config = dict(
    n_layer=8,
    d_model=192,
    n_head=2,
    n_kv_head=1,
    head_dim=96,
    d_mlp=768,
    vocab_size=4096,
    activation='swiglu',
    norm='rmsnorm',
    norm_place='pre',
    norm_eps=1e-05,
    positions='rope',
    rope_base=10000.0,
    rope_fraction=1.0,
    qk_norm=False,
    attn_scale=0.102,
    bias='qkv',
    tie_embeddings=True,
    parallel_block=False,
    init='orth',
    init_std_qkv=0.0375,
    init_std_o=0.00937,
    init_std_up=0.0375,
    init_std_down=0.00468,
    optimizer='adam_variant',
    lr=0.00147,
    beta1=0.9,
    beta2=0.95,
    weight_decay=0.16,
    lr_head=0.00699,
    grad_clip=0.5,
    warmup_steps=295,
    schedule='wsd',
    decay_fraction=0.506,
    decay_shape='linear',
    final_lr_fraction=0.0,
    batch_tokens=32768,
    seq_len=1024,
    doc_mask=False,
    train_tokens=154300000,
    steps=4709,
    dataset='wikipedia_en',
)
Each number is 128 + 32 x the weight over the matrix's rms, rounded and kept within 0 to 255. Layers, rows and columns count from 0. Numbers have three digits each.

# layer 5 MLP down, 192x768, rms 0.061, rows 0-108, columns 0-127
110123149106127070124115100110136109103140134094135156128097113087088099141188148106078116179116095141101090123113172110129133123158179146139161077132151102153150177114125106089136074121107165116169125082157135100093204091146083091132080152083108125146174114095096166111092116199112153091174153141133080151099123120110108133146105090087092180110146090112104180160129179148138111188154
142072111146091140116132130103137128132067129161110116180149138134082115132118070126199095163152075124120107086127171148121040149194166240084145086126168134113133151096086113143141107178170126135099145110079085092177098151141090141143142137178146109108149098093101129064167096123121065073169135122146129182122089113091126100097102147207109136139133162173145184054173124193047154118223
121128099142146146127131158114113134159098108104191162179185135043195151170083126171184106133150073136147093152118075167111154112114157140158123155089135102166108175100191040111108082167136131147063184132138093124087121087103078175123129140125088115122105133135068110054117057141064110114108073113154123126102119146132175134089055114106097180126087197104198138023147093160041122084141
097116125154151135106091125099168115163135105134117113179124095097164119121087046074144149149163090121134127183099090106118124121183111112105135153151103115124172109125151118180094127118153135155094083130081171105101124112127099117111149122079171139156091091099183145147087122128148118165106124178116080142142129121108163139148152121114110137161170108132144118070149133182096127107133
123160193111141128133130154130133121118120139148151052155130158075157159093171135155184152147161133142121105133083106136113088184152121126111170132100099110157151123104165157143176137104138158092081094126122148060122086019127105093223100151124147160141159158154129158167124149104054099168095098181050122123196128096091143102150185191187106106101130137083147125107107125069133105153126
109089110201066152105128122130111095168184119106142185107118209143127133187076118165126117118099102150123102133136135063120060160141138087112104100091152146109155113143112139162136074174122148133113097123112116086150170097141142122129104134098095176146156100138098121101180157079137073132067159101087115201144142216177143115101111111164149149155123120176126079165120124138129181127078
115126158107069132043057123087102068118199239148134123136090174151127118116147134124125114124148147124124133144113119142126069127148130159047177089126103153140186086109137136162193136085141146066124134080170140147106123112205123093098154103056111152142165120038129125147123163136113117125150095142100151133122177065121150140110135071098085162110190121153133197114083174121134106175084
157115136121104089135099170091094133208064136132159114168157130135129109116115086203185158160135158105138181080131110145114113121091124111186087161117138147106105134101141112121148081131126088182104100140139128088087175116149138123139105153129128058095111093175130150089118069145170110108111089148064169104188120095148162133096086169058126157149154131147150113149135105130110143134152
073141117152126110120148121102103112117172091121108146122132116150094110173174108144141153085176155118116112137151201158094170137124131134040130102105139146149109122117136079084139092129115130154155118092170175111072142107107219106138137141113109153138144106074100146151121127123084134096176102096129140123056142154112078155109134070120086115076162136155119156110117136137105107084138
141156180102173198116078102186145139132177107134112141142110144149180138143135178114080116137108167130133170136135150129175109117109137143103102103176126103159133121095085068023102108132103160113117111136137129079129129144113134060097175097115118149073130148097090122152095135113069164091162090123063134051127141106093165117122107070131162135111115121090163121106155143166116056072088
135090181098144138104094113147103142164109123138116131080133131138109080126142155102115124091123062104138135068116150162141132154163150128124115091099112124162134119089142127147198191131101143148156118142207106103108163111166179122167085116135160106141119120099102100121174140092109118062205125131129136103139124146147077134145101126113123129122147137093083130192096095150098153079106
111111144151135113177154119111109148154092099161127146207095145124183103150079117107167115129118118113177168125117150162100057115134133147099143169090127133151114132129144118117137100186129086158129135066105150131154127165120114145117120105095128082156147108083096146111124105125100133130090100084071110142121102101116150190100131137133182154083074123116091103174177119166117084109112
065134146120124154150086087086108161124152133165147096111115155175177143083077121103129104082105143110139099122157077084169094136096186145140133117111163120167136142171100121102150195149100146183147141125133072127117157098105104109139167088149156159122115091140097117139194138129173141117134064101091102124088093101099134174114172160163091131127189196166099084160093052123103141102104
117158102125118160149094146101073085050118087141163136124141063130134124142116141113112086113112141124053053183114073156161162094102154043147117085102120088146098149069153149047145143132137144124121079095106117117100155112130086088169109135118123117171124176099125126097163120200236141114127194157115171120148127101116144089110082068101095105123129185161150185134129128146133148069151
156113106100136142071151144049181128164129124090140123124103101139104115154146181158118116174086130117090130152094098144098144198137122151128146124078172080064072121080153171199133181130133084135151095178119053093134086106110093141150130201137113127106122145069058104148107122113077129147122127105126070177172066118107166116119111197127129110091108077094115119138158130129146144150110
119115065151170122215129148194109104130080136134171121158125121039149082128144108144139091148130141118122141131143109109141139099134100126147142135155138096127123184149137112126152130171206127140090121110131101189097145083100141113138089094138101119172099128120154070108128079143081144122091096121125142111104091064173143142127110109127138122124030129192066102089126100081134174101118
139200113157176158147141160113132105178120156166138117101102126141128155117178174103155096126164131103121119102127138087138134166132144063180156140107130052121153167128144145158149118129133124140121114141129094139125087132129096063090104129118083103135166158136130099121129141188169094170105101152127176090119138159151173104070114127084146102116150110077190131141095156123127149144189
083100175135133124130119086112143068189128107165116129076153037163082091115160088137124091090097143099111115089176122099085123124121128128127195142105125129088092103171137136166098091179110074144144104116149128120076163127153143075108086172159113142141108146136124102096139086137151088186169157075137123194128132139082120128165130182113098179106157134140181109154141120115111134137090
165086081142154127112095132138094151104145124049117180138107129162127092132148107121172160205105112150100150139128108139125103077092110080119089202134073114110118076156043122143158199138129131168119062150107088061166150099158157138109130106148169129173098102151118153114118182078186137081125187097157162148133106102192125118080142121116159164177096083130149149169109060117090172108134
076171143105172155104145128098105142073171127115145164160160136175194121129111215190178049175144120120087139164125151131110139123174096185157117092153189119177113111169142144095119159162109084161178087091110112117078141154095113124111167161108110098104121141091092151119116072134049119172126139116100110130160145170110187148104168148152161033098203071140142162125111096114082140145179
146151112143113149122133120102098067156173153071079132091176116077128195133171118141131137164119105123154102111109065108142115126128125084184120111133152108179092073157120111170127155124120137175101126167078112125126075120098086113102149146091133131165136165157133132162092118135108157167124122096090105128142130122120134075112152117117110134164108158079131132155154104178144162090089
105099094145114140156145129104129091148137158187088145118138132122151114139168152120134135145173111054135137144127147187128072132144202130158112175164158179119149120122138095133107126118182140140100166127179118180135130148080148099179062145132057142094138165094140094167221115162120176169127149043124127128159111149095116134177149101089138159179091082152090130090145150206126124214176
185106156100131162105084134120114130126100096108188140119152125148163109109124145111101144160137101136145132114134116125113136076148146112135207111142148156031112119118068152147079097133188139111176098134119134157131107146129146078095189158112152154127080132096075115131073158103153118071152119113151144103088173116134156169087153083117122184067114112083128175099172195126178085113155
145093100156175093156112124118121099144141104112116056158118120143028132177181160089102130097100168125164071149116095121123149139097190132085103096130172117082128134162085110138138181131109103091118163202148171163077105179116123094181118148118214177170113102094114177078119132115131127159166155105109139073139122075151190095156146093136086086133165126109091110148106123090147089162095
141114151108076130149148096149158104159114095094093124135145159106089165119138132183172115146053224101078128169141161148166151118142175107151122119146186106083155136129118059141227159185116135154107124080117093074096159156162137090165108133115102166112145071106132146123058165100149117120139177117183169161168124118129084115113102143209144159078157145157166116133125130126095211074165
131083143108131144152146144173126173111135105111140108115115115128170089097137118130112153101119168191101104144146121172149086123137172158130064144062120179113129144134120193116127063076049177103133143187166089095115115117129199122194116190135118144140122169151120158167152123061139169150158155136155116102121103094170134100173047106107136126158175134139095222128109140149057178190104
148119142080170162180114162119102129081140161146151147105100137141172114110079153113151103138136155125133162107195136115129142146149182111167172164169105133149161129153136160121142167104162119138148159114121134143156094078128155122137132119145129181156106117109123136087195151134128108168108158126084198161125108114135125154155096182079135149139091062160121093144151137156092169072081
079134143124058112156133121156129121093126150114122091200094147120119140173153158163136173169097164123130058094150146066174150174117120121119118152178192101127132146101118115123126102165122172109066150117062136099095123120111145131138117103130142156128105147137163092180145176124119095122151168147138113130173161115129103180119127148110117096091107128131129156157137166141143168105139
061153157060133170109175220129127103157148034144097157183108095123127114222141124114157101181070113128056121118107117107124170106114190161146136116158185114130111167117110127168050104162125105171077124126115166062149156119132170068129141109146073105130048147104169173158052076150128150110090165169098124150066101184090169148098111111102136134071131034123076120137066099145138055092183
151089150141150137157107126106126150137139116113108063114141120090075078128156090075156148124131122100139155096158188088121101061146168132103183139104157174135108116174125108099151036138144145144147120125086121089136086149165124159117132100178108124090098173144151112076092136121141118127097199165219155149158187176110157119137082130132133099126104085144138114119153148092143098147173
095150092108124149101161111086150110144114111109095135119118061121096188133074124192185107127113102111097114076102132141155163126120059168116147069119111122112027167087098155131078100156128089137121117117096113118153088159061171115115136143108103156072138163142110092153082113113127139184122144147122104122094118134038132106106176143153112180100141085159217144135128153197184118108056
116155155101095159183130185129104160105170080169117153096163116136167113106194111167128140119183170117188124102123128125120066094082126178138091188140131183129170103080081171088170060090143123060186146234150121125142158159078205045136134154086126099215091161137175112097191167118131136119191142128076118174104132123148141120120131100091139121162085171113058185141136122134088123148100
112132080129104086121166080122155099153087166188124082141126127105137148086155133078081103137113131158123160161083110163150150066165200077138153149121111096098101129143161131152108125136078141080112167144133125127138107109090109153097149084155132146126113180145112131129090154165104121135148119091110111113142099111105116114132203075148168071173073079140115159126048122119153210187186
111171174138149169104134144121067139131067140211112104100163090152153119079130130110117146114073130114148121094176106078103132175105122133117116191165133193120128128182108132119142115110145092116152072095189180117075154147152150122107089153134133105142136116136154168138134081113161108139109102111086204141120156129080091147151145137137116142176130163181159098141154154178162154114125
100165102138131189190115157132114153131165145110035080089112116149050122145170105117086149096178087193090183172119105092129117158139132046133146146093122079106117114178081138131180165115052176111120099133140126142133125073169120126141089063148091192097153140143077077141130119130188080138159143123141087124115223111184107154080075060182103078111188133045148135166132132089075122191095
117067153113154114107115104212174181188161125147122138135170094152126128110137147129141137078111083161116096094106167138144131123153116138076156095139127130061154141065202084129138076092115062111156178070214107165101145149148115175119161143143154151142127121155116113104116174080145142166096212158146182108056096131154166100120143099106126127114131139143094148146161171133088125093159
184123159081129129106115113143122180175143114123105157151134088180145135107129132141136191154132181132119189104145141215095096156132117134109070115134192148158106151073114126054130123110142119164117114135105190082148112145144152169142110105120122142103182099125090217140138166105156116105181103123110141107153112141132137120110121089121067138127109146139124143129164109170107100136131
142164167107097129123151114036126126109108130113214110119191142112083104124151149111145150117184126135193138099180146100128155139123173150145077134103132115087098153131133106074125099155121170099114159128082069157133165087105142124127157179190103100126108123158123053100095131100125138143134167158110133178121159148130135127137062153117107167114135134157143182129168137101107129140136
087133166176129136092125175118102122122102138136054133129032084161193081064111103132096141117131103065157180123146099149099102101132119108168175093132123115122142161181121156071190113108104151087156101112111058142102104146137149082153095160110125159112140136144167132166178117166124146131112088141200131139114143175098135151079177165134202110073111072133140192125094095115131158107105
178124113117114110121107135116099105112116154097154122141171121105102158140131133146142126123099091162111125140128059147130110160106068162162148136139107198118107124153103101125141155105072089109133123168133120150137082154127104130165139135122100160073129091106089116124132062119125120083094132163125124099156122140116122137176133087118100168151132130133093108126182083177190159120125
094171138151150075128143166175137199086098100130073163132085070148177123108108153106109110118042099141115095157116123134151144167117094140105075137099149157138114132112125160114110096117146132119164143112080130073144112125121119167121150079146127164138142121187073168127129147111168110132140165225168099134124139173129121117154114176130170159144112124159115089114108180100187170080080
120167097116102118128103140150164134167154083132140133105139101097101064113158095132124151166127083161104098123165077192101077180104113123089081115130104096121099095145135105118139136104127119125120145152125109141083168147157068147158129123134134143129123120191119148145149113093163066064146141131119095127145183135152175087176107083177088156135126159168086132140147146178101111129158
135243063134122159066146161093144140118096148123100178109094161168110092151178140063074172043084107117077090144203145128171072090112144077176139126135189155158041136155122132067162137162014113106100160065127062097172077150209175088228088128123066142177194112142113137178090106138108165103111144077122133174167135113183062048070128095120151157111188195144097241207088169120157132122144
163127103103113131160081160063093093138126114123119079086125146138133135106132094115152143129143099126159119080143086086103109129117128103116124145100117122209095154090155156192138166132070099146179148079126148164128131132089154068157101094090113113159169130164126174153133103123132163100152095161137132140155098103115082081210117187103134152151136122096166127122110089158185121142060
122195103134195171121133120174141109142123124161127118077110164143076157113101081085145155078167087093124136107176174125166098118100084105151105159167133071073173088125103073136145170111091078166150077155106132128086132139115088148040119128137139108170162160152098125161125125180178138139134103148122124175151094102090122161139186108123202126150130165157096126162128123137099138116139
156137112168200145165149094148152134097115142126149127136133113088145119154150111147131111121069146142136150122093191105140156162108131159134172088089137141142109088094078139142145131128072159157101091110146148118152163101146084099150159140196154140182150138046119188130099091106122122143153163138111129063087129100219109113043102073135109136159120133135147139163079087152131138134144
098107200152168171118122140094114125069160170116165167173187171121174144136142176207157119110129115135157131163117105104123125141117135133082156160148142121151171096106087120128148144118132158141143166108130104099184165141161178111156131179151090211160161105126136122120138134057075153118130138097131096155144161170128146150110115139046109146098152046143123130044132133123151155169162
139137109118094090089176097114125150133119174094121120087114120120112162152120123138160156127135134094165177139143121129144138045155105171098112102167074119213138144068157165137121080086143108156116156101083143105103120168114170160111046145169104108109100100155090090114134115082133075190149171142179141065108151094121160108139074168124102195146148099183110124107093021125109185143103
112174098183107141146130119115105123143168077186136108133102133187139133099163131096103128153131174145139105149173084139149139112172117094169152089153160135129169171123110152177176075130099104125097129164155068168108128129162056067096073124166171090181119174072147115098135127087122063121110124174121166127114133134171143149083146116153146130142149105149101080122100072116066140105128
113110146138178114188133080118153117115161077156135140165117111151118112092113117151110121124199119108104127156198138110161188038169133135134113114127161132128113170132160156107160121138136079158135146155104112127182121173087173176119153113127114133118103098170122083087132166114163142055159134118186125144136082142113145156172104120148166071144112156156113105129151134137166120139158
167015124174116086104126100145149115130105164076138156166156154091145084154133184095107132106156096187106124120116110077131128155115151149119182145161114139150099187133157134148141144146150121173111151119135098109139105089113087157128152123119091080076144116144117147121148135092127081116168073136195077114111120121099151164127083183110145153129100089144063210077155171114115158132121
125139140114121118134126156101140164132085092130103154108115156141117158135116176077133105146120203157128129101115175136158146127188146130134113130049170131090158132091103124124150134113096098158108174141144129147164134141108159104139117180189163089123141166114095065083180169124164094167124089176130140114172129089136186115156147132069103171129160123145075157144092095120131138142147
113104167129144128143074129102111150138116098165171134161192126133102163155128117096207118151101115089133137070094115091173174101078110112098150183109135096128129183199134147146120110158103142181127096093159110130117144093113103171117115123165094137129120109116077134142139102113148134138187097080153098099120105109144101111175134117186169112180167165180124131152144150175078108096176
144096096140064147094067155128160169169142118175109115199109127130104126099194184117057180134125151154148128074116149123148091152065099113175145173047174081138137094170106193169077078176128168096164130069111132123118186151148101144145181139126188167094102092114113142100153110062055047182173109140124139133164169170128051054126121108116123155108192141113052148218120136177117136133120
158154154196133164138090108110152070149166096136081182137109136113117124132119124107134156140141115129095126178118140114156142153186105155113091117103170143127111117109087137149081150142106126142187109160140165139098126100151098142132091130083161160140113154084146154125131114165120104142193117088101035124125108090116119086077168128182137133167166129134097053106121176157178103143132
181096139098123150043071163130127111152139127138111168139095124116181150125095185113143143177127207107111148106098133149166043137125161157108035140177140111151145140161085199148201121119160117120152147136149118135123152176141167097127154166099148145158073088137117119155181156146145112076136111134142165129132143101120092174128091152085112161088125144074160116128148094121112133130125
108104070065158173148122083185127122133151220128107116155145133116098145082133074096055160093148117195168101144094129099078164166200158140134146153153149107012122135149110115162141129159127162078137104133166053083101110097203103126146121071153128142126150087109067130152060096104127078113100084104143115154098105149110079154136113132139118031091107148107169090169166154107125087128124
134135073141121123171139160077064107143106110122101031149100103171150123187129159186095138127109110110172087108090140103116142161073136195151104119128057142063091170097125131131109138116124171086086146168072149148090090114124108082127152146117146123147179095173157131103142135160089158115081128100113095153117178106044145099097160137179181090153152136105084111143105152097160192132149
097119188147101118126158124100153123204118155116113136073111126088154185155070076085154180145117093087142143134074112073090143127166119131106160110148116157094057124122151103163119147081159053127121187134134178130156105147099126120112142106109116147194162128195185164135149119123109148098094134120109143109171154112187181147159171063052105161161104126138097146131135108131174168179161
109085139255067062194242248136127074098077155117164032251071035180098201108120136146134106098130226090152019165002157094134196139146201038104116122075144144155155165080179116135109226127177083074053169024114102128187120000235193183213037144146000092243114049143071135170085097077127038162145146203091129130078000137146132131038145093161093143097100052172180197061088127158118056098044
081109151138108130142120137137135140063144100055135083140125101119097165137127127115123060119115148133086125083092125110107120114131078192082132153126157155178113117147110141157089121141098062155151121173119174105181140123090141112117133106129142143121119122051107136172154099129128137154148131135080148142108153135082129156117100153141125083132114124147131125095133119102139130146156
105131166182079129145155125166100121142140142116093110138154097218106106135117128181106164107166136116118140102135119042105116112165090155136162116153091149103107123190142117173107117154113118085068120138173126142111076149119193125063141141109097208117052155164058149122103128164123150105135145100166105146126172188118093178180114119119161152161149118125101072122156111152146085111105
102164083130207192177169171139139136083142074071135139126146119073146118181080139115123160114130121133109167147172164111122127062136164102161139149150106149133090145131107131073123094110093107088137142112072146118129128103079174099094131169126132132121095193201133197121142118146172180128079107146105119107096158134122144108123144124137156160145121121064121183130164169159159190082136
198168140103108117126078108103112087099127146154158144137110069128124132112133081118133214122138121124125146156190110096121084115107164146102096177119108181127142187162123161087061125100162100199185153176168078135090178064076213162111134170118156116144142139149134129096164116083140144059129166066098161134119142145175111193143116096073121149149128039097091077122149140152211184093085
088094188091151189086135134100115137187202140128114137108152180148154097192066137120127094125111124101120138128154108132151158162119130143137135101079120123091184166073160135169104108158114192154091099135109150141178117168105115105159139166117155124196187132118098146157138153059148111110142102117108159093139154115098101155135220214117087191176156126154138121133116158175164177139171
169094095119116065105173153175155124157110146145124135109105131133081150132137095103178149164115109128172119068153185098055095097091058113161095119135084150090088160165121075075147117181159123130154077100125161144152085137131120155103114079157134114180124135152174161102108119165119181170079168126149168063175102093152176157169112090167142097154071150160130091135136151097172096105155
168106148110120109129007135113140121114137106147134146112187082145180139179065151147115131137064144117163150102181168132114129155096151171089113150081092170155152125131163073113148131168102161175141116132137146124118112136131135187112147165152133063114132132119171130130148148129093182145137131177142144111180152154111069165135134146186123185141115137104093075063094073053150117089141
169179125111122177109185124149092133139131074078130143080137140155142109111184109155097100060121145144155083144141087146128137102108119103131155161142088090136156097125148114141109106133134121166122089183052161158140108162158099177135086115171096116087104121168091166174143121049179134161161152141115117116190086134175137127141116061091097170097152181038137134184117103080091081113112
156111085140131143155137065131097108128113163088188118147049164088087127080085084124182166127192059127194171076161111130132109118099138153176143111181062084055142166134174138130094194103133094189134120138119162114130157149154087115112103097243115134169146090164102143036092073180150157086164095131099140163176100167137071136125127145123143146083184124122164108143150126125137097094109
149147124122111122175087157166095143120149136128094118125124156120113117153160074093112158084120051142149141171114185177093110063088172098143121135122101129173133111163081115148147118086149093151132131114128126062143138117130107113174120126122158160160122075102128135186166141117146161138134170134079164121135129118116111116178138121140111115147161145132118090206154115133121083140110
148086135150125123097125112102099135167118151106082121102189161151081147108117096169134144111163087144124157136162160125125145123139133141109107139119167149126177131138126126089151125163155073144144121102129104128151114075145103120099121158138141128063070100145071138126132169100109114099121104139109131129167079137137185187090125169125096150095145148166128121116167131095090138086162
096111139103060160097130070146158157159123198150137172114100080132194118069105133077130132139136116150146102090130151129086179146123083150172059134170129086149127104092143153088126124097161129193119136112113125152127084130123162151133151107087124171118145152094105092080123125178123094153184047089096133104155164102129114140113107156122171112086138123112160138153153120074132126099102
163083129111125158190164148162149154137131192097082135170146140151176096172147147156137157171059116087162168151096137157157126080166133181082089138120149147154127121130148135125090116147103085141143139083140177106104131133167120120210178106105118082128120138172169171130137050150125121100147097122075182170073144165132117100166126094154095105090142162146173125155149149242088051083117
148127131092185148141142095092168127074122072204171118142133181152132137094116155113148094114090134123130158156168163106132115125140125166082085124121112153124110202100096118114126139173133112161061114157124110099195126116090145170112126122146127116142171088132161160121173181146100170141119181113130152129087141111091055175117110100166171107152106130112148127130115126079136141167107
164122156140164133087103142127163126145108119118136148117135136130124128194141147108220093138136164081170178089142146069082085099155149154150103157114141114087188175160160130158145099157063095137130115139106107110100073141101149100121083096097130137151115153102137123155210146130141150151113089202127105090179098126094178190127094174136162109109143099115151088102063086081131112136113
111105104143202081096133230119065128083130120110157151110146166122226139132106133196115137160135159122144165136115061160106110161064081088101116099097131146165076164186097153091141113080092114121165153097147157135103142113152128160086097151169091115162106139119158167096152132141107095072100155090119134053130136206112150170125145108166179108141064084127092087119113141151157131137144
133100113138118170099223086149152166152123097119105150138110123098110138148106141118087077041148118170118133145091110149151145112166151157141057152105170102127109147079097140190155075148139096154128138184131127144160127153084115134163126126101135138125065088120123123126179137161090154138143173110108091119097138174100129127138136086114080144163120150155160168123123147130058111157082
102098140115116144144057170078130083152085090135151100134152135155083156076164145108135091151090123105203085129109117091114089147081187120072153137129112077162078183139127155062154124119109142067106119094180100154066212147163119166142119125196100199129116026135136124163150133063097099182108094121188150157111139064138102121181120050132081135123176153138108131162146179162129144130152
170077137162123126089113110119189141154181161119136133210057082094123153149090091162101112151153094098148107138138115122157065095164158144119140125088161176123121113111115125090120121068092139193132144120146093212200127143123067110157098128144141122177167161107143157104156113098094173119180176084115062135168133126128160093086097121130113134092096125185081108112091113088179099141115
118219114150110162134118163104132066086147145135094127147096014132068178119126102178080123071155063101096090145068150156152170111186132141089145209135163107110150162077123098119085154103121121084126165136118155092195148043157073170184068113168078210077134149089077098127097106023159151072116125037059156108122091114166086160112191078163085164093099036114150075135149149178193072175103
168147133138074124113080122164162175135141090116093118194124141147175085137141123154137080163123126177131113149131138128110167095125111137112113124147132112127104167124157125180096078120214158053134146153118114143124129141131213103186170172138141068114061110110126129144151185110152097156100163122187084151121104120137155158181057203134169161113027117166156166121165104120138157085060
131074137132030081076131115193194130135089100146105119107103184148126054051140134183142182083083133158132182126126121096129137168229101136098119163109151184164137083120141111114183117148164091177123169162122082058095159106163142166151073197135122107143183125178127099072157102157122141144169127075166147132164094181130106093108126102139151142125167120166106098129162129119112140091061
094132155142145126156146080174134120142150098099138107109134134126118150156160090158185112179121103163132078094149083108122178123126138115152186133171172089124053138144207195138149142151180103115112215129126168099146118126132161101120156121138144172177090151131143147120138117124076135122195145151102071136184090119085141184127082097086155153086096120080163144163179115099078141164204
148123113154125108154108080139125146151137171113140109097153139098130111113102077149063118093120134176158056158103155158115151137089137129138056174125156151138088141139136132120091102092100115114104120090149138155086150134097115107117084122130126123087130144131183152126128087166157138102112141158092111115137120133111140109083166136133111125147138112097108078119113114181095173140163
141113093114160070131058114124126119095093095142129101097123145129140151064146103058118159106167158109172161097136086115099138126114145112082146119148113059169154109099118165081096162058146128115150175113086156136112104136079141168146118165123131120162084146124188166128143167104089122142165120164150115088188133150102134112123084115123111128108119060148142145083121143132091119213110
160141118125115147148067113145159109120175121083124128099156126143092154157164104149117091107165086164109131148149155108151163165110137075109102110142167090159142137145109115102145129184074143132172155105073077133143123123146149054154108194138155150118123132089101123015147129155078073117058100127068149106123150181144118119170067146164167132140129133147116122123121136112180145079097
101149154092194171152129112167195149210156138100118179171180110086167084140082120165117082080101076089081120167112114163168135148096108051196149051130155082122070208109145157163092107141095101167166141119081102132168217118098161093138106125149144099155134125134104068127144119092133130131117131145115115117095127134120114204118099143101059119073106138105150180134151174159152125109175
095158180136063204133155166117129168084123137141124159081154125114140151167113150116131106164122106112139152105117146120171125145139073085179112147187118106158132103134186136135162114141128134104161128136074132131152119120116072154153114122102089106099157149184095126141115140109160134100114130164083122130094119114151165126142125150126116098091143091113193153112099128114143146120113
122137141172152123096108177089137133074140086190116076122153157143132102158072102105152157156130135112107127131146094113219183133171183177145141087124121091159102185120097183115161089131136135059072138110113112147087165142121142133102156132172113144109075107099149088107145082137142116131105131137182162103161150171081175122129139082173193134173149152098178105160125123148137129123064
181149147167147156176099133122154153146129150079112147125071083125086109104111099166139110112085093056180101077160120177166164163179126112106142136133172155134115101109101112115108107138125127096116194163085076083132131189115143103191089148179118097157099173126115093159088107106077132152091193158129117178142132085097094113150098145132127134131133148123180157141095111147107119091105
093160216105134138104125082111102084104113131143126067122130107123178103128045159165138191081100153078148143130117149151162161223150184083111102095113152217140193128097104188134097125146109100118084157149106091161171150119096111118140176064125129060097064150119100122134114142145126119133197095124094142057144081146113088095224119168150179104170142102139162097180127098170129215124085
066110153170091091088134142106143128112112100106140138157164149114122187111076093152110155163093139148101081177161171169141110111113155060114114122162088146086076106151184150125149140154152140095094180123079086125159107076091102177106111153124098142065146111141206096129180155141127178164114147160165155109159123165130091134147078155110163194135141057170133148131205152113116159122117
165114127161147132120113157148103092167140126097168130110104082128162094121119079047130117111125165182178155132079091091083079102094139089063126147143070093114121112077114091162199129110149133123143181121124095187162092097086036160161114105066126153100050104152168098111129143154123082111151114161146182181187106121159169153118152142108121140101141131135149140128092053095129122129120
173132205166105152064107153155114206147169145151148132154147078093174201092111130089140134131102179084097170164173099140162126129172071117051140133072127121114158145147147151087138126086110056124110136093127129048148187133097151188172140149140106142168210143131160114152180153104110144118125152113141149055155180122094059144108169107141076208091131114069101155117051118111157159149150
147155114135149144147084135088101062126133138147105113170156121160105139086142141181090145102075136104100116114098119149139149130196171087149162095136111100134117108087145147151136118155114092098128088228141068145153055103074133096114139131128127157123110089131135087155105046113102113121142154094194093074141109209119145167116147113134109101130143150112143163114074089195135170141083
084113204082153109090132113133084143123124142113120137164135156117144135166100140113148141140162141082152125134142142157121084137121142140131059100151045138194121120095231119120083115165168094118160146081129111189149134167093125161101154214124166114050147060110140133133128155071105145086065096102132162155110101124077144184169085196112143116153108161147164171094150110169099147119130
208124139133145071127130145129085137065115103114081145181095096152140169065139150116172123159105174166208098106143168125127084138081115067035147135127106170137121120168184091168130152103110081137165116107137143134079113117119094101164186127120138107174069181113089179071118098144091154083156133158139110108094105127163161114085155144111094105145125187111187141107116107175122170109128
131108157102113128115116151133135124095122085089143102146133142117110133147076149101110145173069144157144094122125110130067129070138091118135133141131089175116123168077169156142145135150143197083115089182119131167147176102138089176103144127118116079057184118096186167153145099170092054215121155135129135142117161086087121161129136119122083151112217137119087162164117092169117118133208
092020164140151118137116130095059147136136114113094147149109113146113054080072155081087124130129105104194121167176144090138092134099071228061104106141127136139097124136154081142163128159135119135172119125131156133166169169135130102162112111181106088109120092162152124049173097116120069184136145113146180179138164141101149093136088139152138074112159126149090100153181056164137120130157
155118140109162118112100082127148197159173150121122127124153131145099112083126066110149144097089121137126069159129229124147092158135172176152143153177169178122103226167142074178168126155106127153123180161129157164136132190126206083053113134149124115103130169117142141158101150151092103165136165224126153096115104130111144140099165143150106137122173127122161138150131126181132156143151
148137123194113154159128123155131121164149145107090148114183066103116133173175130141174136131110128111183213037178106116130096193100102167120132138082164063101145096133100122101040177113085116188121134122123130156109130089169140179156185119144144089138144118145164185149071136139161125093155092102134170177139146065143220103106110134107088083147124118147165093147185125152085175086130
158163132103125160149117142082183099100146208158156130133155154111120137109137172143102118128180102137109147122144122103128138111064169111156119116138158159134146180104120157051106140138125183088086166120134139180097083151163100118079108076125078131106149111141173157125104143156140157121152140169183138155158147136091163118141071141107147120128128122089127125161141115157091101127143
201120166187207110102121155097081160112144100103147141119162136101134152117071123097170200178092149142174172122192198074139119106128115124114098113105053107184145108115172109128091138128115121100116192123129163089158143119165093162136147149117117096110099174205107111112109144086145145154132119145148148125161154127159119114094131157126144078120162158135114105157071106129128133145160
102082077111089110127107122076076143122139153089169151157114110093148129115131153125113137119128128139095130151088171123089123048113106142147149112104094103129135160052149072056176140090121129169101109098117108115203085121138137146118156119108135185084140124124094123120124083178139136087100108166108126098088072104128105153160132089126165141187174066177175107118160117120125145139109
110109155122156099142148094142144124084126123148049099115126090124151140085116101118125085159091114164170061169141091106142093100169127088133105102128168125169154218097165104143129132157174094121111118115154071137122108120083138115137110088126182108097118091148190168143107093145130117147104142141128115119062097070112138102172115149076099088072129125144121151132120159145159142099103
090167138108081112095069151126130128115167117136124160118122149147137166097119195103069126173151135128113088101134151114115126116118060139145195062189118213131153115123141154126147146102164105159124141145121135112115074127166083115109120160122173136154130146154151119104119139087109156137093140137101157132097169146118138114124085158104098132116146126181090124118122134090145119132114
152133150105101117153152104133140155151093109150108128054098125136117124137107197087186160191182158154118139061117140147097040156141102151100131119149072159183153139101161146067155190067109097089145122150112128078075116116125073157077092167106128170132171101119206118168125138123130131191061118108167085078137143115092118092118098114076150042111162112116097170159114088124141158130120
124207141193115133158143179125101112129108106099122078131139117067057170138146142157145147126146160091145118115143104159109166033157172093125122132161105091125066183147152170146135086115055149133149156121134101140049092084089125090105159104129138112102135172117140074152068149115142135121134149142121122112178135130091103169106065125096187131157190100123179095139099186115153136155143
130111134137092108155098169105120115122162128162133148089160113169195142151109093161117108118114170087143142156126143135097114088076080172146118129182111153178083138118104121141134078125111108082122104125116084106080088151132158123139121113120132073168107113151175091147128130202205088161134136153123140140143150136202141193170117077156173111159160089179165103180140169125123147168117